Part of a small language model's weights.
Training: a variant of Adam for these matrices, 5762 steps.
Each number is 50 + 15 x the weight over its row's rms, rounded and kept within 0 to 99. Layers, rows and columns count from 0. The size before them is the row's rms in percent of the matrix's.

# layer 10 attention value, 384x384, rms 0.0242, rows 111-127, columns 128-191
140:39 34 74 40 59 68 40 38 71 66 37 53 60 53 27 60 65 49 37 21 54 63 42 62 81 48 76 38 26 50 61 83 60 64 51 41 56 24 48 51 64 60 38 46 50 64 27 25 39 91 45 39 67 29 52 64 45 56 41 45 41 62 16 65
135:79 25 59 55 47 53 65 55 54 29 45 82 35 68 82 61 34 39 68 26 29 54 32 61 44 51 46 65 53 24 70 62 32 66 50 44 43 67 47 49 56 78 40 59 38 64 32 60 46 34 70 72 32 63 62 66 28 65 50 47 19 47 58 49
135:50 41 42 71 82 56 47 45 35 39 55 34 27 39 69 20 60 48 31 29 53 53 22 48 54 43 65 35 64 44 68 47 67 35 38 80 51 29 36 58 63 58 26 45 52 44 60 49 77 39 56 48 37 34 43 33 61 55 77 44 60 27 76 57
136:42 35 22 45 62 24 76 64 67 29 34 48 24 75 32 18 39 36 78 43 40 47 60 55 64 47 47 29 74 77 39 37 55 41 45 63 38 42 52 59 56 47 39 37 43 46 73 44 60 27 68 23 49 50 54 61 54 27 76 50 65 59 40 31
138:48 55 70 59 43 22 29 37 51 55 56 61 53 49 30 56 41 44 46 28 25 55 46 34 64 61 80 63 04 56 47 40 34 59 58 36 47 42 55 38 62 51 51 37 21 53 31 66 49 42 46 39 42 75 58 63 35 14 55 41 41 47 51 69
139:46 38 61 57 64 81 64 38 41 66 52 36 44 72 33 11 24 79 46 41 46 32 61 64 94 36 48 49 64 48 48 57 35 73 55 52 44 18 56 33 47 50 58 57 42 68 75 57 59 42 39 44 48 23 30 37 36 50 66 46 68 40 45 71
140:53 53 14 31 43 57 38 46 64 29 45 46 33 61 52 56 25 67 67 42 51 37 55 54 42 36 56 36 33 36 32 53 40 53 44 66 24 35 51 46 47 44 47 36 71 34 59 57 47 80 44 43 79 39 44 56 51 58 31 73 42 52 60 46
137:56 49 49 39 62 53 34 36 69 43 70 87 58 38 33 61 48 49 70 45 81 41 52 45 10 44 83 41 74 60 56 40 52 40 64 83 49 41 59 52 30 67 56 49 81 32 60 48 62 78 69 71 64 50 45 57 51 46 57 37 55 51 39 47
130:48 39 86 52 25 64 54 44 68 55 40 39 49 59 76 89 32 62 57 61 49 55 44 29 60 43 34 51 84 62 36 36 34 81 31 47 43 67 42 56 49 74 46 48 18 51 42 53 38 82 88 68 64 46 72 46 37 48 55 49 45 73 89 50
136:47 43 43 63 28 58 56 46 47 62 59 68 72 55 60 52 73 60 54 67 41 35 35 68 46 51 57 60 44 59 53 70 66 49 55 40 49 66 52 49 56 47 44 71 65 37 73 39 38 20 35 37 46 70 56 60 34 32 37 63 50 59 21 58
132:51 53 39 51 17 54 48 53 62 49 53 64 42 62 55 38 51 37 42 59 94 50 42 68 72 62 62 55 65 67 42 80 36 47 80 51 62 64 54 22 65 55 43 16 13 24 40 42 35 56 35 55 30 45 61 49 67 65 68 63 23 52 32 46
138:23 42 80 64 87 48 39 80 56 53 47 38 29 66 44 52 63 69 49 59 51 39 37 49 55 64 46 56 41 37 50 46 41 47 51 55 36 34 55 34 63 54 53 56 18 55 57 50 25 45 51 48 64 62 37 44 43 58 44 92 35 58 62 39
134:37 52 71 45 22 58 60 71 45 55 45 42 54 44 95 40 68 50 61 47 42 60 38 40 34 44 35 42 30 49 56 55 54 62 52 31 62 30 46 45 42 52 59 31 52 43 63 62 66 55 48 68 43 62 62 63 59 63 46 44 56 77 42 31
135:44 53 58 71 22 66 44 42 28 47 71 58 42 57 39 52 78 42 48 45 52 37 66 53 15 53 48 74 32 55 33 42 45 49 31 67 57 48 54 37 35 64 61 40 70 43 58 31 63 71 19 56 44 07 49 45 43 48 52 16 54 42 38 74
138:32 29 29 68 36 58 37 61 57 50 71 44 35 68 73 71 66 49 51 59 81 51 53 52 55 55 53 58 35 15 38 49 51 58 55 58 41 76 55 49 61 41 56 54 34 51 40 40 35 76 44 15 45 32 53 49 29 76 64 14 62 31 38 40
135:73 42 42 39 44 36 31 56 41 53 47 30 34 54 65 63 49 58 68 77 36 44 56 59 67 41 60 61 63 63 28 76 70 67 59 51 36 38 43 44 45 53 33 51 51 54 67 63 55 81 52 23 36 53 55 38 31 47 44 75 58 63 68 62
133:33 77 54 49 47 41 49 32 67 32 47 14 34 43 38 63 75 61 36 59 29 48 23 53 60 39 39 20 54 23 46 44 55 40 44 55 54 45 39 56 52 68 36 51 53 54 36 70 47 30 16 29 78 25 59 72 56 56 34 48 65 58 75 41
# layer 10 attention output (transposed), 384x384, rms 0.0259, rows 111-127, columns 128-191
145:80 39 51 53 36 60 42 43 63 52 51 24 62 57 52 85 34 44 50 43 21 81 67 55 70 50 83 58 32 31 63 58 77 48 67 30 45 36 70 53 47 54 58 30 45 38 30 50 43 45 53 30 51 38 63 57 35 71 45 44 70 48 72 57
141:50 42 37 38 64 24 96 70 51 68 25 51 36 72 59 56 50 32 65 28 29 43 42 54 35 38 55 48 48 61 48 48 38 57 47 75 35 31 45 39 24 67 76 69 48 25 57 83 47 66 43 42 45 46 70 30 40 38 76 75 17 45 45 66
144:25 11 42 73 74 38 32 37 35 33 65 54 65 52 17 56 58 39 60 20 65 36 64 70 44 31 44 54 52 75 54 50 52 64 63 66 56 51 29 57 48 63 53 37 47 36 41 54 49 55 53 60 45 56 58 50 52 45 54 46 36 56 63 34
150:41 52 23 80 41 58 87 55 44 32 31 48 63 53 38 35 21 30 50 73 73 43 30 44 81 68 39 72 51 31 87 43 43 36 48 40 51 57 60 59 65 44 33 47 57 37 64 44 29 46 57 57 46 53 60 43 44 25 68 21 35 74 34 77
145:41 65 34 51 59 33 37 43 67 39 57 55 50 13 82 57 14 29 45 55 50 71 52 49 36 42 47 59 53 43 22 65 62 58 44 29 43 58 56 51 58 83 48 14 47 24 52 59 28 72 37 48 47 67 47 57 54 35 34 68 40 46 41 60
147:47 33 70 58 48 68 40 50 32 74 51 29 48 43 41 21 36 61 18 67 71 54 89 44 53 61 69 59 47 42 38 36 63 68 46 41 32 51 73 43 68 87 76 24 49 37 58 49 37 49 61 76 65 53 34 58 31 48 72 53 43 39 45 67
140:33 30 30 80 10 65 54 60 27 63 29 17 43 57 38 64 66 85 45 42 55 28 45 52 53 46 76 45 53 71 26 63 58 55 74 67 43 54 57 53 24 18 48 31 52 48 78 25 40 64 67 36 51 43 65 60 43 21 32 41 61 35 63 62
143:46 42 30 47 34 79 44 37 50 46 42 61 37 70 65 44 46 67 42 46 72 64 75 44 44 52 57 34 86 67 68 55 26 22 20 79 35 58 56 58 62 64 46 53 76 36 65 39 35 54 38 43 44 35 47 31 42 63 50 49 30 48 76 41
138:46 34 48 48 31 57 54 80 35 34 36 52 51 48 52 43 31 63 56 43 26 74 62 32 55 56 39 64 49 30 77 55 53 72 48 75 37 45 63 57 65 60 41 56 48 57 42 40 74 69 69 20 77 68 66 43 77 50 48 27 73 67 59 64
138:56 38 56 66 45 73 38 35 60 45 48 49 22 65 66 46 41 36 44 63 59 35 33 99 38 56 49 43 47 75 82 36 42 41 55 41 59 41 52 71 42 37 53 41 49 65 46 29 92 35 59 46 55 59 66 50 61 43 52 38 45 59 43 24
137:49 55 39 50 49 53 52 53 56 31 46 79 49 64 59 22 39 62 86 60 62 51 47 35 61 58 45 51 42 53 40 30 79 77 50 45 49 31 39 74 60 54 21 35 58 34 49 71 45 58 35 57 38 33 52 58 56 60 55 50 32 37 67 75
141:61 56 81 42 63 52 52 50 40 40 99 63 81 60 45 36 38 37 45 33 46 63 36 27 56 48 43 49 72 42 25 38 48 21 50 61 49 74 49 65 58 35 28 42 19 32 49 39 32 41 54 45 71 44 74 01 57 53 26 47 62 54 72 58
146:58 64 94 49 51 40 39 47 40 82 51 50 52 52 44 68 66 39 54 47 41 54 56 59 41 51 58 45 52 42 47 60 52 67 42 68 58 28 52 40 67 61 33 46 50 77 43 30 64 58 34 41 50 43 99 59 46 57 37 65 59 50 37 29
143:39 61 45 69 54 45 57 48 67 66 62 54 61 38 50 70 47 42 52 51 36 37 43 35 62 46 41 83 47 24 42 26 37 56 34 65 40 58 42 63 68 88 39 28 66 62 56 62 50 43 51 28 76 34 53 61 44 55 53 44 51 44 50 55
146:66 33 55 75 38 59 43 34 51 58 81 47 09 45 50 27 41 28 52 65 47 30 39 41 30 60 47 14 59 32 59 36 52 55 23 35 71 61 50 59 37 59 51 33 54 38 43 47 58 61 43 21 57 30 40 35 53 47 72 28 49 38 49 59
142:55 47 55 67 50 82 28 22 23 72 37 56 48 44 70 57 58 27 54 48 58 43 29 58 69 36 71 31 14 44 50 56 61 59 89 59 61 57 52 43 29 67 44 49 52 74 58 58 36 48 36 58 71 25 13 55 48 51 54 33 55 58 47 58
140:39 69 43 35 55 62 45 53 36 43 67 35 44 49 57 77 58 51 43 70 27 47 51 59 50 44 44 53 43 77 52 23 73 55 32 47 28 51 39 60 80 76 47 54 51 61 45 75 60 50 47 20 41 50 47 53 63 45 62 51 80 61 46 43
# layer 10 attention query, 384x384, rms 0.031, rows 128-165, columns 128-191
094:52 41 43 75 35 60 42 44 56 43 74 33 80 63 45 53 31 48 76 45 50 42 42 58 54 16 34 67 39 29 73 76 31 66 26 40 54 47 35 68 34 53 75 37 50 10 58 54 80 67 48 61 66 56 18 74 37 51 56 50 38 66 55 19
101:41 60 80 32 63 47 49 62 25 50 20 58 62 27 45 68 51 55 36 46 58 40 55 68 60 66 49 52 55 39 38 44 50 28 33 35 53 26 37 68 27 71 70 47 29 66 25 44 80 69 19 42 33 78 30 45 41 52 80 32 63 42 41 49
103:19 71 50 32 75 60 31 58 38 65 32 54 56 61 48 36 53 15 57 62 14 44 34 29 50 55 45 52 55 62 43 44 36 38 67 47 40 41 37 49 58 19 53 73 58 48 84 26 42 33 49 73 33 35 30 40 50 42 44 21 61 79 34 62
097:62 51 52 51 40 32 44 64 58 67 42 40 27 48 48 54 66 51 40 52 26 54 63 32 51 59 59 42 63 33 48 16 58 51 18 27 49 39 44 42 39 96 63 62 38 68 62 61 61 28 54 60 46 62 71 41 57 50 43 57 64 49 46 53
100:41 60 67 55 69 49 31 40 25 48 52 51 68 42 64 26 40 31 50 39 34 20 57 66 52 62 55 69 64 60 59 68 59 65 79 57 49 54 41 79 48 57 42 34 71 42 19 54 49 72 31 37 50 72 46 49 55 51 57 34 50 50 57 42
108:35 53 28 38 33 39 58 30 37 42 54 45 35 50 44 55 35 57 44 45 36 69 56 49 39 48 56 73 66 24 43 72 61 54 61 34 20 44 48 45 28 42 40 51 44 21 60 42 69 29 42 55 00 42 61 55 51 55 80 75 48 52 51 60
103:19 41 59 59 88 45 32 46 53 63 47 80 40 64 49 65 57 40 46 54 45 31 55 36 41 50 50 53 40 47 36 55 50 40 71 34 43 16 44 29 38 31 54 69 50 26 43 50 53 40 75 58 43 61 47 63 38 46 22 68 53 30 55 25
100:54 50 41 53 55 60 59 37 58 76 64 45 36 79 53 27 40 64 42 24 71 44 42 31 37 47 56 58 68 42 46 49 29 69 46 27 46 57 62 45 43 23 81 70 59 53 60 71 68 33 37 61 65 52 48 53 42 41 54 58 35 37 38 28
098:28 32 59 53 49 54 42 47 59 50 33 26 66 32 64 44 58 79 37 65 28 39 49 66 56 65 55 23 61 64 53 35 59 81 59 33 59 59 35 13 59 56 48 44 72 44 50 47 66 54 70 73 47 57 85 33 39 59 53 56 59 71 77 53
094:22 46 31 43 54 38 53 66 64 32 12 53 43 63 65 31 66 49 46 44 34 54 47 67 77 45 65 40 38 47 60 49 22 63 58 53 63 27 44 67 55 54 35 42 59 50 56 49 34 48 40 43 50 70 34 52 37 34 34 38 50 53 47 61
099:58 48 65 67 36 60 28 49 43 40 60 49 28 42 72 39 50 97 14 60 25 60 63 56 58 56 72 59 20 76 70 72 45 24 43 48 58 32 29 25 49 62 42 66 57 65 29 63 63 41 63 60 51 42 58 65 37 61 37 60 45 45 22 55
095:59 44 42 28 34 83 60 66 46 54 52 51 46 41 19 63 29 58 46 46 57 59 52 45 38 72 41 61 52 33 32 39 56 85 48 54 63 51 51 48 32 08 52 65 47 37 47 66 64 36 15 21 83 32 58 61 52 45 75 68 52 29 37 53
098:62 63 60 33 43 45 47 42 67 69 47 59 52 74 44 52 45 21 70 52 86 47 34 40 55 27 41 52 72 38 45 50 52 46 52 51 48 57 65 89 56 65 59 31 40 37 83 41 39 30 22 51 27 36 43 33 49 48 43 43 46 65 49 45
109:40 48 53 50 46 39 73 30 63 55 59 52 59 55 28 61 70 69 37 68 34 72 63 38 46 50 35 43 33 62 55 40 28 24 35 51 56 64 47 49 61 69 13 29 75 48 72 48 51 67 74 52 56 63 59 47 55 72 36 60 47 51 76 57
109:55 39 53 56 46 62 58 57 52 57 66 56 54 20 28 44 71 67 41 63 67 55 67 44 58 51 51 56 28 55 33 50 58 29 29 33 54 66 55 54 51 47 58 46 46 58 31 77 63 49 51 31 83 65 42 59 52 64 43 50 29 71 52 32
099:60 64 31 46 45 48 41 38 33 42 53 64 55 18 21 24 56 49 65 42 30 36 39 69 65 56 22 27 74 56 51 52 49 36 56 33 41 59 57 50 59 32 56 73 83 70 59 56 55 61 52 59 70 53 53 52 42 70 53 69 52 64 65 69
096:40 28 51 60 64 57 29 61 53 45 19 67 73 62 51 48 55 51 43 31 44 37 47 66 40 77 48 32 40 66 58 51 24 78 64 42 73 31 28 55 29 60 27 61 35 47 46 45 47 72 49 76 29 55 44 45 43 47 27 35 46 33 57 52
099:31 68 59 39 63 58 44 83 38 56 50 70 65 57 47 46 52 18 61 71 43 36 37 41 36 62 41 40 40 47 49 23 56 32 60 31 37 28 43 37 52 18 79 64 25 51 42 37 61 36 71 63 79 53 37 56 39 53 21 41 55 35 49 37
079:67 57 83 70 67 60 36 47 53 61 83 54 78 64 60 48 34 51 35 53 57 28 39 50 43 56 33 48 35 62 64 72 34 57 56 54 55 57 23 58 35 62 72 72 46 58 24 71 76 58 52 63 45 44 19 58 46 57 67 41 41 44 43 17
097:55 37 47 55 56 44 54 27 30 38 30 58 48 48 50 51 38 39 69 15 56 35 57 78 53 55 68 42 47 59 59 68 93 73 33 65 67 38 53 70 56 49 69 60 37 33 52 30 72 31 23 37 44 60 69 60 52 51 77 56 46 74 68 53
099:56 59 57 49 55 58 78 46 44 34 41 49 52 42 43 42 48 57 59 52 31 56 56 53 44 22 45 68 68 21 51 46 49 27 33 26 54 58 57 69 59 75 55 34 66 50 44 66 36 55 26 56 58 80 63 60 53 73 45 59 57 42 43 51
111:27 40 27 52 48 48 46 21 56 36 54 35 46 67 58 40 57 73 53 46 57 63 47 51 43 23 60 78 25 35 65 71 48 31 52 53 42 53 62 39 70 45 39 86 61 47 49 50 42 27 62 48 72 35 59 67 44 48 52 39 40 50 48 59
099:64 41 39 47 75 52 38 54 51 27 39 32 51 75 73 47 49 62 63 75 34 49 62 46 58 27 65 58 76 53 55 11 37 62 62 48 62 45 33 54 45 64 47 35 75 43 58 42 24 46 37 36 76 56 75 62 59 37 59 45 29 37 32 52
095:48 57 60 51 20 66 50 64 62 57 47 49 56 28 43 43 37 54 41 54 49 54 47 60 41 26 40 43 64 71 67 52 43 36 40 34 43 32 44 39 48 54 52 44 12 43 48 52 57 67 35 68 47 36 47 46 38 67 24 52 82 34 81 67
094:70 47 48 55 25 70 72 33 66 48 47 41 29 58 42 53 55 56 40 61 34 67 46 44 41 44 40 69 50 58 58 70 47 24 56 64 56 84 64 69 59 45 44 48 61 71 59 78 31 68 40 48 63 72 35 53 45 46 43 70 54 42 26 61
103:50 21 39 60 56 61 50 59 49 27 57 59 63 36 36 49 71 48 50 55 47 66 54 44 45 49 49 52 31 85 47 72 47 49 49 45 67 55 53 46 32 27 25 47 62 43 59 39 72 60 54 23 78 36 37 61 30 36 34 49 02 71 57 50
102:68 44 66 48 23 57 53 49 49 30 84 59 59 33 45 64 50 64 32 71 65 76 42 74 53 38 47 55 50 60 68 59 68 49 50 59 61 49 43 39 34 61 30 15 46 28 32 61 77 50 49 45 37 39 63 43 43 57 46 56 50 50 62 52
112:51 65 48 48 41 50 56 64 65 73 48 77 43 40 51 45 73 30 57 73 43 81 47 33 54 56 64 51 14 49 46 34 47 37 46 94 59 48 74 40 70 31 51 51 48 57 40 46 34 33 64 43 67 49 43 55 50 45 25 24 46 74 28 62
098:38 52 43 62 75 35 54 46 00 19 55 52 84 30 50 40 53 25 55 30 53 25 53 66 41 55 53 50 54 50 66 75 66 35 54 49 44 55 53 57 62 57 41 43 42 69 27 34 43 53 47 29 44 70 42 45 40 52 62 38 45 80 98 58
096:61 48 45 34 49 72 52 49 55 63 54 25 48 70 38 78 22 40 53 57 33 52 47 46 40 55 30 69 70 38 50 53 62 33 43 50 39 67 40 49 37 48 54 67 37 43 73 32 52 52 51 68 37 39 59 56 78 48 72 56 51 30 48 68
096:43 33 33 76 65 61 28 31 35 48 47 48 36 31 39 40 53 65 52 25 39 37 70 34 66 70 70 37 61 27 24 29 47 70 27 49 50 40 35 17 40 43 30 75 65 44 42 54 43 43 59 63 43 32 77 69 50 44 41 60 47 37 51 32
106:81 46 48 64 59 67 46 84 62 71 63 34 83 62 46 36 45 51 69 54 46 29 38 45 34 52 37 52 36 48 65 55 19 72 72 73 61 46 51 56 54 32 66 41 53 63 50 59 16 60 49 41 68 53 43 54 43 32 27 45 55 53 58 55
105:76 40 68 65 57 75 54 64 47 51 53 64 70 18 03 55 61 43 47 37 52 54 47 52 39 75 45 41 45 49 24 56 65 28 20 53 66 60 49 63 54 63 56 46 42 73 22 63 57 78 38 51 40 68 56 30 51 55 53 42 54 52 82 37
102:39 33 52 52 55 48 60 35 60 60 55 38 65 47 41 60 41 75 48 14 62 33 51 69 37 38 49 46 49 00 60 70 43 55 32 52 58 40 40 42 64 79 62 71 59 43 46 48 61 37 35 38 37 46 59 69 57 63 74 42 62 59 58 39
103:40 48 56 42 57 44 54 45 83 70 44 80 47 44 15 60 71 29 48 51 56 44 46 34 47 37 35 48 52 34 33 55 51 10 22 21 42 62 53 62 51 57 50 40 42 48 63 58 75 55 48 56 36 64 46 42 54 68 40 56 33 78 63 55
100:54 50 67 56 51 51 47 38 58 39 30 63 56 52 65 63 68 38 39 33 70 63 45 45 27 52 38 26 28 40 52 43 31 66 59 27 59 25 53 51 48 37 63 63 20 55 33 53 61 56 28 55 53 63 31 59 43 54 39 47 55 41 52 24
111:50 45 61 34 45 44 52 63 80 50 46 83 55 64 47 65 63 44 53 60 33 55 49 67 53 41 45 49 21 36 56 68 51 25 30 45 54 21 55 64 41 58 85 38 23 40 40 44 67 64 78 50 67 77 27 76 33 63 43 58 55 26 34 31
103:41 51 32 45 67 66 57 70 37 41 53 47 79 10 26 48 51 47 36 49 38 47 37 40 33 86 40 50 38 42 50 65 58 61 53 43 30 62 56 54 42 44 35 49 36 42 68 39 48 63 57 36 54 45 55 71 50 68 53 62 48 52 69 52
# layer 10 attention key, 384x384, rms 0.0295, rows 128-164, columns 128-191
093:19 40 43 43 62 51 53 46 56 47 56 31 58 46 45 37 36 53 41 71 31 40 34 60 21 47 50 53 50 56 50 57 48 77 35 48 49 57 26 41 40 62 35 75 56 38 76 28 38 71 57 46 59 43 44 60 70 57 62 64 46 74 43 58
102:10 44 58 51 67 60 42 57 31 51 48 41 41 64 33 33 49 41 48 33 30 43 37 52 42 73 64 40 54 25 45 68 40 56 63 30 53 45 47 56 58 48 49 67 39 78 58 56 47 56 34 38 43 66 40 53 52 47 62 46 69 58 50 42
102:32 58 46 43 42 67 56 61 56 69 52 72 28 54 52 43 41 54 42 51 43 60 60 42 65 62 46 69 39 37 30 51 43 47 52 75 58 45 46 43 67 45 54 58 42 59 74 58 50 35 58 51 69 47 52 40 59 28 42 22 34 54 54 50
096:80 58 56 59 43 60 37 54 86 67 54 40 29 45 43 56 68 28 54 40 41 77 65 31 51 65 46 40 69 52 45 31 35 66 50 22 50 29 65 66 60 78 60 31 45 52 30 64 70 44 55 54 28 44 56 53 31 66 75 53 52 50 36 52
104:24 47 23 37 47 55 45 52 32 31 47 46 47 54 56 56 50 58 54 63 66 45 59 37 65 61 51 70 57 46 50 41 54 47 70 81 48 67 32 43 43 51 31 63 52 57 43 45 38 41 37 38 61 58 65 53 58 38 50 33 38 51 31 60
104:10 37 43 54 38 46 43 34 36 26 55 46 37 55 48 47 24 55 52 44 47 59 36 78 73 51 27 63 57 53 57 65 54 53 62 48 33 56 47 49 50 49 42 75 43 51 45 33 48 56 56 39 50 52 49 57 53 49 72 61 33 68 52 68
112:33 27 49 60 68 59 52 55 53 73 68 54 35 57 51 46 17 41 58 65 23 26 44 49 50 49 31 58 42 26 49 62 57 30 67 52 51 30 45 33 45 37 57 55 58 29 45 53 46 45 74 63 47 64 50 49 42 36 35 53 68 17 66 19
107:69 40 43 63 55 50 60 56 48 68 35 31 31 50 33 37 43 46 34 21 44 66 27 50 09 43 49 47 48 73 58 70 45 72 40 49 27 74 62 41 29 23 74 49 39 46 64 25 65 36 45 78 42 25 31 44 53 41 40 66 39 36 40 76
104:10 23 42 75 87 56 60 49 53 26 32 30 63 48 80 37 54 57 79 32 36 34 54 44 56 67 60 38 50 40 60 46 61 53 63 30 30 35 46 50 46 49 47 57 56 48 47 57 31 54 62 27 47 77 36 64 37 53 50 57 43 68 68 24
097:76 60 69 61 59 66 60 59 49 59 55 43 56 51 48 63 78 55 42 56 60 61 65 44 69 62 53 52 49 34 43 49 41 43 35 49 71 30 68 56 51 55 47 41 39 60 25 61 59 23 54 59 37 57 50 44 37 50 35 41 47 49 53 44
107:49 45 65 83 74 78 60 45 37 32 60 49 45 33 57 44 50 43 38 54 59 67 72 37 55 60 59 55 33 52 55 68 49 14 61 45 64 32 58 12 51 45 30 53 28 52 37 35 63 59 50 41 37 39 52 66 49 69 54 34 36 42 35 34
101:63 44 65 32 51 60 51 27 47 53 28 40 34 45 43 55 45 53 45 41 30 38 23 83 22 52 60 57 49 53 56 34 65 75 29 36 46 49 26 52 16 23 52 70 89 34 69 44 56 74 19 30 64 13 49 50 59 47 55 82 54 67 49 70
101:56 55 11 17 32 47 36 43 62 61 47 49 62 57 65 49 51 36 46 57 64 48 22 70 59 53 42 44 65 74 45 43 53 56 52 59 28 59 53 68 57 56 60 55 76 37 58 50 61 41 22 67 39 49 54 45 60 44 70 24 73 75 24 72
108:68 58 84 60 37 30 76 41 56 60 52 61 86 43 24 68 50 51 46 48 45 73 77 35 41 30 43 48 28 51 49 54 44 42 23 50 55 52 51 40 49 53 34 27 46 49 41 51 62 52 52 68 36 63 36 42 34 68 16 67 54 48 70 54
110:61 67 84 38 28 45 37 33 70 53 63 52 56 35 25 52 57 63 40 51 51 58 67 55 30 55 65 36 53 47 27 51 38 51 13 33 67 67 35 45 29 59 41 40 39 36 37 62 61 59 61 58 61 42 62 24 24 62 44 65 61 78 73 25
102:41 41 25 44 44 63 60 44 52 46 42 69 23 43 39 30 50 63 49 57 63 51 73 53 48 50 35 43 78 46 56 38 54 54 75 50 37 61 40 37 68 61 66 64 67 51 69 44 42 54 63 35 75 44 53 54 61 40 58 56 38 44 68 46
097:20 35 57 79 73 60 57 55 16 40 62 54 42 63 46 53 49 42 40 43 30 65 46 44 25 84 47 35 28 27 56 63 58 38 43 64 66 25 36 44 47 31 24 70 31 76 37 76 42 67 49 42 67 55 72 44 33 45 23 44 55 31 39 58
102:32 56 59 40 62 67 49 69 64 57 43 54 21 50 51 27 48 32 39 61 45 26 57 45 28 60 49 48 62 54 44 46 51 58 41 37 31 52 58 30 72 39 82 55 40 44 66 43 53 37 59 45 76 70 50 57 63 51 20 46 62 37 64 33
090:16 39 34 47 58 50 57 51 30 48 56 58 52 61 54 32 26 51 44 46 37 43 32 44 22 44 64 51 51 47 46 67 60 64 56 46 36 71 33 41 52 44 45 65 58 48 72 50 36 68 49 41 66 44 54 59 56 53 54 57 41 55 57 53
098:64 53 50 51 83 53 49 46 37 38 49 61 65 68 45 46 33 66 65 26 60 38 33 52 82 63 67 49 67 43 60 60 67 85 65 61 68 79 47 78 57 31 56 85 26 59 56 16 28 34 57 44 35 45 65 59 65 40 84 45 45 33 60 33
100:65 47 37 39 55 56 38 61 60 40 46 34 73 43 48 44 46 31 53 46 39 43 63 61 54 23 44 51 79 26 76 43 34 42 48 61 30 50 74 41 79 69 61 37 54 10 36 40 75 43 35 56 55 66 59 41 39 36 50 49 79 53 46 28
112:54 47 54 60 67 63 51 52 74 58 65 45 60 47 55 39 71 61 45 67 50 59 68 43 53 46 50 47 52 55 55 67 60 41 52 57 63 45 63 30 51 43 57 59 26 43 57 43 46 41 73 52 54 55 45 43 48 63 60 44 32 60 53 53
103:66 45 50 51 61 63 39 56 58 52 50 38 68 54 61 75 55 53 61 71 51 32 64 57 78 49 48 65 67 18 35 12 47 51 57 54 49 42 48 48 49 79 61 51 65 18 41 60 25 44 71 32 76 75 76 46 51 36 58 16 38 28 45 30
097:48 57 58 50 48 90 45 50 58 49 46 40 32 39 41 37 48 28 57 53 40 45 46 73 33 42 48 46 44 56 53 46 63 30 36 55 50 10 36 48 50 45 33 36 52 61 32 74 53 50 37 53 38 51 22 56 53 69 25 47 58 33 49 57
094:72 50 54 33 30 39 71 18 54 54 48 57 64 36 53 75 65 50 29 45 69 75 52 50 59 54 85 60 43 45 69 34 45 48 65 66 61 63 60 45 55 36 50 16 45 48 50 51 64 62 27 37 60 63 51 40 36 51 33 61 55 51 62 30
109:53 31 82 63 53 60 59 43 53 59 49 62 90 34 40 58 67 59 44 45 45 33 51 51 53 53 36 38 46 31 51 49 45 52 33 40 71 53 48 51 39 39 28 56 35 27 64 60 60 62 65 55 65 47 73 31 49 49 47 35 24 74 66 38
104:50 54 25 45 47 72 42 31 52 24 39 29 79 46 58 49 53 45 59 59 49 38 17 71 63 42 30 63 38 57 50 55 59 37 58 32 35 30 46 64 32 59 38 44 87 32 40 49 71 69 40 53 36 18 34 66 56 62 53 60 51 85 65 63
104:90 60 60 56 51 54 46 49 83 61 50 57 48 45 51 61 72 57 47 59 61 57 64 38 55 54 56 40 42 46 40 46 39 38 38 52 80 55 62 62 45 59 57 35 38 44 40 44 61 47 38 62 33 48 52 46 46 55 48 52 57 62 48 39
104:70 63 46 31 50 52 50 57 17 16 44 38 59 64 54 40 43 60 70 24 70 29 38 31 54 33 39 70 60 42 71 51 62 54 57 56 59 79 39 35 60 35 43 49 44 75 28 48 31 43 39 70 50 48 68 55 71 49 42 35 51 43 48 54
096:22 42 36 45 44 47 51 44 51 48 46 56 37 50 49 48 27 38 49 44 42 57 34 69 43 41 44 66 45 63 50 47 58 58 57 60 28 53 39 41 55 39 51 68 49 45 66 48 43 64 40 33 66 54 47 52 55 44 56 57 49 45 45 56
103:51 28 44 87 89 59 40 60 22 58 44 28 15 57 58 35 47 52 67 43 18 37 59 47 44 61 38 40 68 31 55 32 25 47 56 38 40 52 52 26 47 31 44 74 61 45 33 37 40 52 70 51 40 23 61 62 69 33 59 69 60 37 38 31
110:80 50 26 28 50 56 31 59 55 57 56 44 75 48 65 67 61 57 52 43 69 37 38 52 35 27 40 51 33 62 37 53 44 50 38 81 71 36 27 56 21 57 52 42 79 50 49 55 36 58 32 52 71 61 66 36 37 25 23 46 56 31 35 50
110:29 39 18 46 59 24 42 49 50 48 53 57 59 49 47 50 41 52 45 47 37 45 41 56 30 40 50 55 63 37 69 51 28 47 64 63 44 44 35 63 59 60 46 55 44 52 45 62 52 59 23 41 47 59 59 44 59 33 31 54 81 73 67 23
102:51 37 21 53 73 46 45 60 57 42 63 22 32 56 58 24 54 53 48 44 37 46 40 48 44 42 53 62 66 57 64 66 39 70 53 53 48 45 50 68 47 63 55 78 51 63 43 24 44 37 33 51 31 45 32 75 61 62 69 66 75 58 49 64
102:41 50 56 38 34 32 54 40 75 78 61 73 50 40 21 48 34 36 41 60 18 73 53 42 48 34 45 18 46 55 45 44 42 44 19 48 18 50 37 53 52 74 44 50 42 30 62 58 68 52 38 76 55 51 43 40 40 62 52 58 74 64 51 67
105:65 55 71 51 61 72 47 63 22 43 63 45 34 69 47 22 59 54 47 31 27 40 38 48 37 67 70 23 51 54 53 50 37 55 62 14 40 55 64 52 69 41 46 43 22 67 42 56 61 59 58 61 76 47 53 49 53 43 39 52 50 70 42 78
111:27 62 72 39 58 53 50 53 77 81 64 70 58 43 25 51 55 39 29 96 50 67 42 67 39 70 46 24 32 59 31 70 53 46 48 31 40 36 45 46 66 73 69 54 28 49 42 52 55 73 59 46 39 76 26 61 38 57 62 53 50 31 40 50